config.toml
rope_base = 10000.0
rope_fraction = 1.0
qk_norm = false
train_tokens = 145600000
Each number is 128 + 24 x the weight over its row's rms, rounded and kept within 0 to 255. Layers, rows and columns count from 0. Numbers have three digits each. The size before them is the row's rms in percent of the matrix's.

# o: layer 6 attention output (transposed), 192x192, rms 0.062, rows 139-185, columns 64-127
# v: layer 6 attention value, 192x192, rms 0.0627, rows 140-185, columns 64-127
o139 100:125118126178117158082130113094059112133146115151148118164145165171113138172121133090177121125097111160139139123102164114121128121106146141151139131129119136148124081160121158157150110126132124
v140 104:164161099125135104147131151102126131074130147099121087170096138122125120083076150083124113133152142112102130070124115106125137151101154120173135118076125140160142117122125163139116143139078052
o140 103:075098132134142167080121120105131128163153106139125144081160123163111132150136106116121114145088155104145119195131110132146180137144098182110087140149104186094125098133128118127109144101147130
v141 102:137116093157146110102139082104159150063137118153129134148141104110134103171144124114102123146083130127113095168092140130140115180142085093106127105126116114146149130119118140108151133161137162
o141 097:124170196133142134140081130126095135113117119127107139123153116114157145144105142146132088136145166154098174108164138103137110127140106106130129153168116158110145150131148130134120155150124124
v142 099:097137102117147110092109097105165155110140176119115123100119135150104111092099143163143129128140158140208141083133104087115127135140123113151142169111133120127100178092106143133105125176165135
o142 103:150122130144102168139107146129127096146117150107137124124190131126132144123154102109164137093150108086126118145147139149134122152135123135141084093083136126099092138124121090113133142110131130
v143 089:077123100129121150088119118147105145164142136102111092109128141140130158142108126137171159121149137144148131103166151170096144125152126127108141120149124129130138135135143177116106124150173148
o143 087:166131136090117106177101137125180108146112168136136131177102132117113097092164140127119126135148122089165122143109115124124077121129120116127145107107098117150095175144124084116127085127123126
v144 095:116121128126159129087133102144152103164136149149122143141114122095151145117132138132150135120097138123193112144094132120102143163124153148119155123120141164186130113124125132134146096131116120
o144 087:136151119147127134175096160084128138085141109137148093109129129139110170098126098103150100122141129126142156157133111143137145134115119112100119113162165136126089083162163157099126111140104182
v145 101:116105155148079141135112113115083103105114129157097125136161106131145117149119120116124127101155115125111099159121115127168139120128105116144108143125114095124143123165158122112135112104116157
o145 097:128132101084140082156148140157133147111105129075140144140108127118169133120103147161124126114101136138131153098132148070142101138164162127120152151144140140093124126086126118112099130113116132
v146 105:115150139121091055134141115135146124135117154159090128089122132150126108112143132197107137132131138131146126158131120120105106112128079117171129169110095130134109146098103129127170155106084138
o146 106:104120125124114130136111131133113152151117142091121160140171114135169087122129135109150143124167128141128137106116157087114160136149139129111107122113167131109132119099134125131127137182135126
v147 089:140120143131159117161122118146139128118101103137156183143120091126125121128162109067109114107138121112101127167115155150150155146145098159105138114135084103128114097148122089132141133170124155
o147 088:097173155156127161123156112144125142103154153164126101138151121102149119155065127160124130143118126131116147065120127110118132144128146142132148165168158143174145117143128159090100092132118124
v148 097:126146129145104171063146110190202131094134119110111115113122137102134144112126133131134131158123115083105103120106113144101109175122125158150119137123145133134143136055153135159131143166147129
o148 098:171138135145177118155134125119093111178108129162128141160156147156098097137164144132170073136104155149098147140112111144094150135157127104122146124126128145158109104158125146124133143091119135
v149 106:101149118147146130181107193116144144083133139112120126152098128134126159161176132087108111107121120094115128098145127115166124112126156138159111123141107143132135135139096129143133124138140089
o149 108:104119129122159195073154079128137096156149120147126169126142114114116085116085120081148102168122140069146124145149117161112137147116126158092119137147112148143152094122145127074093128131118142
v150 101:090121142122186100146132111172152173106118079127111093118123123119132135123177118139115128140080131146115094123132145128106120168131099119104130176120176085140129122059115109113111131110116133
o150 099:160147155133116152096152151105074108134116110147129129170143130112114090127111117098157113131165150137114117105125158142103117130081119108141130081163114134125137092171147136142164128173107129
v151 103:134148140092085147159150165116111100118142117102131078098135078109148128100140137126108155120117108105095122122135132155124155140118110106175086127103147185111160124174175113117091147106112157
o151 104:108076121148130103121115107132124159109088106139117168134131151152124132154152145163141073130130171149149139139128109114094093116149117147081115147133113101109113140094127104171158164108136098
v152 098:106146157084171132138134132130121156166119118122113108128109134133138111093127135155112132141121159125123151106090124112127121140151151127117104135133156129118122127144071143144152140153144167
o152 093:130089117132098139107167148113095100107148136131149107127164115157077105157098113105133095140130100110101127136136157135148104127107109133166131110092154127122092133153130166156109101152114118
v153 099:121133100104154122147126167137121121133108144127113126138096117150122100130140140122110154149142091112091125103142121100121123158094115161157098082114118119104155107158153092115121130149157151
o153 100:092120091166146126100127121111142137130160121165119149135107137144116120155126133108130085129098130126172112127119124101108148121132120151098135137120103144169120133150101102106169127137140100
v154 100:141119150197098147155140136133150152102128100126119087130095128165133122133133091106159124164090120131085094119133180177129121101136125078146123119089115099118135085151136140136167157116090074
o154 100:136134121077121114120191142124113133153142123137139161127130102114116105150134173134123100147148163146158158112127103120131113140145092169095158137154117153137128143132143139136114124149105122
v155 104:076140160124120117127120119151158162087108088136072086120122112111126118109157112134133130113083155112120126106090155119130140120115129144123091150146157164161166133127115118094082118106160135
o155 101:175104144115119134112159155105096154168079125115133118175116117127093101116120120091124109180137148157120142130162144163109106163110139123125166126112113099120107124129188147127121123175122139
v156 109:144128125181137139147143110142142115139159111164167098123109121116130138096148124137133119144117086141093128114120131119129112126090107139109142128148128139127122133085136107076150158090115081
o156 105:105167140089135129132187139099134130124103094097102128086172114127110137130099150163109143131123107141113090128147132131113164086138125145083082125173097128112146114142132146175104119138129105
v157 096:164137156142080134119135115154116125104107121116078130130122148094135147064097138137130147151105122108090145126116120118146115121121109131166144086119110074124142146095119156162178119109151140
o157 096:110133140135170130137120141146115111160134161118132163150152133132169112136138132131176090113123123150160118106116123093130143157156132100097107142094141126138121127162161125065130161094192153
v158 100:103143120155157120098113133124110087171141073103124140094115118134123151099136123130115124112175146116142122151156124152154140133125145135093114160120153124120103120118143142150088114105098053
o158 095:157096159110118139127169091151118161100136128158111100097121139111164099127147127140126173157079119102063162085138097141129150148107153140177084118150125107122133130150149110163108115146089157
v159 102:119129141112161083192150121127129157115088081143150157135121083113121128153133122081094103102153116130089164146120146142116146147100097173106139126144125139106127101114111107116147143136102154
o159 106:082156177149131144091136106139116121102128112125115086118171148142123127150086108112111170164108105123098148142127162126130148089106126125123117150167127134142141086103147158153105135139115084
v160 102:149109163092106072175138171103112158122120163149106139182141157131114098105119130100096119125104123133158133148135126133126121161148116102125102101122145124124116121140162086157139081132136129
o160 097:125139101168104155102113116176147119131120146153162120117090129117172138175117130110115145098158176118150121101129110137154166105101097112122167140144104102112162141153117128058130138129150152
v161 096:120148137095146072115118170107088109108136119096112120131123128125119076160125102153155153131179160138112110089146157149116108146113155155185122132148148128110126131128132110140107118064154135
o161 092:131109114133080139116109090180091119148113138138114136124083162140143124128145162071126139106128122121162149161077140088098136149099113109140130113120106142113173115142117142142134171166138124
v162 099:100179105120143110102108085124166097107115161113139143081115117164127114141118141178113124081190167113174142136125098105124150107120117130143135155099098122161112148085116108144134133128134121
o162 094:117119120139130129140100131142115135141132141112107156136156143121150139098137119107148145135097096111110141129136152120127145150121164126130087130091175151125111097110129099126136153119117159
v163 103:109186120140113122120135091121144120139132116127133068076115118122134099112091132162126156152174162110112169106102116130069102123127167117167108129094115161140138120127123114121164145149119167
o163 100:101098140102141149169114092122083155144112159098115116124126131182120124145118129131111089137074125130138161167131159076119152161084116145136114136110186168106115157096126138187136138134117105
v164 104:115145159161134125090128142144167100180139150110127115100138141097150133094126152146141129162101146091160151145129115154104092144116130153138145121151122115137128138094144148120133114132169180
o164 104:133175119074132090174030110162131115142149158159138115155049136136138129107122133118126150125140096129127097129105141095125154130142123107112118118109135083180143137163128083142112098114128144
v165 096:169087154165100139133154151148139116104153125178133178097120113074133141132128139074117111138115132075091140108115100132118115142120140104121127119128096144169131126130126118121149111091074089
o165 094:095157113136123129113122091158127133150138161122129123131079133113147126134095169162103090129094124157094131136124110103134134137127107132159152159143099130102182112121133145134113137155160133
v166 102:123135146132143084097106145143079141084122080134046124114106134159118129157120117106146139128128129143113123095137128130121122110127146137132106126120133098153176113115101138127157136040121113
o166 101:141109136103113130145190103106106141153129125108104161155142142143127077111136132088167101168114128144167133142128096111140145144097119155151111124108110180084135101110134142084098155174150139
v167 106:122160107157140118139111161125129105154121106125110098141094130183124126126105139145139122088108138093174141055139118113136108125102173156144110135113127152119139079125121116133114107135122101
o167 112:124098119109125152141157142137139188140144157122111137107103143113095118100128116117086139170058136098118125184134109116105147126129090163098090129089116161133141129103154139098117115113134125
v168 111:135095130166142158115140143136135153117130087118097111131118151155115127099116138134163114132084106137125144111144151119095110125134149145104137155131184124113109116130118158132073131120151116
o168 110:185139126103121097123147159135137118130123120138158090104101157109108152133166121144089123133126142152117112159145124152117153126123110124143123126098095097132147126120140140134136126134113095
v169 098:107137137074173082134110129119133112091112111117158171140129098098114113135138130119121114092179128131131137110120115107146142143099132188133122154156141154132109107140174101116089105108138124
o169 099:109129153183111149085145125137106124109118102117113099131163142142116137145106115118133175110086090123098133126094159135108146131102162123144123119138123121127134051115102128142124113134123130
v170 096:135148098145095159127099167140098132125118123118099067145119119159113120099103133127122140095152135137091101128119162126149143139134075156146115129130105087087148109065113129129130148139160121
o170 094:092131151129137143118170129116105135144134096135145157122186186150155150116130077141172136166132126142170111124150143126161121150150141161114075125129148143168128131164145110083128132142147125
v171 099:138118126129123125167117105077107134175118108139143134142122132117144158107131129072113133128103107116128157120130129124157134155144126117132125118110112100124133128161148070130122078164110113
o171 102:115120128125105151112136139153140137090166143124159101159102101121143121151062113143130139129096154141133098124140132095142124114144147135096134157151148150129094149154138141132129124127085129
v172 100:153132077114141128103132147139100136125129133122117134148132155184123156151181149120103144109091113105093153124127125113140117105128124129104162114137118097136135147112086128143153155116094140
o172 097:131121185131164104100123133125165125131142091097123165139125115078104103124100112117115124127144123147123086141153137142143121086114111127159096113124136133153141134171120150110158169160157120
v173 094:130136150136154136165127159140136124125094098146117122162138096095152117130150127121100134130141113100068143140140163125148134155103128196130105099143115130119153115162157116119167122120126161
o173 097:071138120119149109109128102106112155122138122143133127144110135137115105158082141149107118158110125170139123136105159116093140089124147121113162145134121149179145104091108158140125103161134128
v174 103:122156132125174126153126137142146102109121076147141137135126096097154101123158140089087131105126125099085128154119115115153120157108148197126120137155134133140128108134111099129142120108134149
o174 100:076135155144137117104124104106100152126140122133112107125133110145095117131061103150111122152082094135087133129108169126094182127099148131148120140151150142162169072141121151135098114168099128
v175 102:096130131091109086156134174128114136128109110123125077170120104132127097101123107131128137109123098144118118091134122128133131133114081131149107152124173151111136082175207131100079127148136102
o175 103:138138123164101133086139157117119158131114099148136154136137131143108121170153146144126140116101170127149111121120144133111102097124130167085151107144078108148103114131109129169153104135114132
v176 105:109142115148095060135109129140068116162098167146067123139142115142114094098082123132164132117157130154143110111143128116111142099134138126131100100129163137139094154139188120124124108103116148
o176 103:145111101143070141134105133108170119101122121082139108132104139129164145130172118118138167145113144114136111171116157088126147144158148147096134150123108101079105125128124110100151091109154142
v177 098:140121089186117136101123133152127117120118106161100142097105117157141133112137118096168147116125115099105096112129111141150143132133115146155167135120141078130117097131165130106121139165102068
o177 095:126139123124119103140146155083128179132151140129135136136149103104126108145154144179104129134134123150145131093130123112109114156149124182130102136131119159161165139172111110131131085128112140
v178 099:155105110129148126112110086142076118135140120148125153132152149124118120128100113111141128114128100210171077160141159138157144168122095153103154131159143084115121126082196110123130104080140119
o178 097:117123140150086138147160155120147113121115131138110115138134129112170151105157121130157201114146142125145121094104109125119102125135175067141159090132118122139098122163093142114146119140161169
v179 104:130129135139099133152146133102117109116139152127146117119140119129125052158105116129107125126162110105117084100116090107115090175119087114165095158090161127126104105160160096125124134147140120
o179 101:115127090148120163100153127118121194119132105120102136123164121138086149142114119153120108105081113122108176134140125127148112136134120118132164115135117136071164135113092138152149119128103118
v180 107:126104079091072129132117116117096127153133129112155123088093135156128151137114134126118127085138117128140164090133139126059152096130116117096164135113138124142120118110122128127120148129100101
o180 102:142147154138162124147148144183175148161143139110164127122136163105157140106140142157096126104122117112127105140160100140167115082119128168163070120105118137106115135140159100098160147134108101
v181 106:115166105150095156169134160105097123112132168147094083121142110109124076127124124120113131108166132123149089118105112129153110137124110150188098127182156122097143127167152132105152136112166168
o181 103:085111103122112138121116132135132153156117113096137123100160155147142164137126105158149101122144111105154172138126144115095095151131096111119148101110103124119174117121122117128158141118152095
v182 097:148106127130148174130129130131072047192158103106158133108171118122158119146147116139135129101143139121142121114149103154175145097113127167104116121140125182128103111123130131108103126141118153
o182 099:108148139103108129163100107138178176067129131119073106104073116128118154079119107169072162142106088114096101139115126140127113154091133118130134087125145081133121159131112116167123078104116147
v183 091:118168140144162134109119126138143134087101105148100105102078097154135107114116130109173147121162128134105110072161122114152137128121140114169113103106176090138120104138174140108108165098101103
o183 093:147104113146102114108196149072073126118135090112138174137193140137102151143171117130156098149105136135120139162102153102095141122147118171099069139144093169091110070132105111151170101143149109
v184 088:123111091157107096173109107137080163135128090116136122098132078133117114168092118119146116131156112135122134076125101124142141131117118153097132154182144131099079123103156083097118150129139120
o184 087:118158162140097173121165134109137095091152106133109113147176139131130150140127103157135172144092080137122106131158155145110088143091155174142124119108117117119135111146108126164127086109133129
v185 098:129123119113149129132149150107154139151154113107165110161101126142133179107153135146118133136074126112166151151137132147114155165118133083116165103125121184141128129118126131112084125155135139
o185 094:195133158126132122115074145120161160135121168155144120130076106113130139119148119128089128133180189151164103122119122142120148117121068145122102127135097101151147131162141127109131143154118129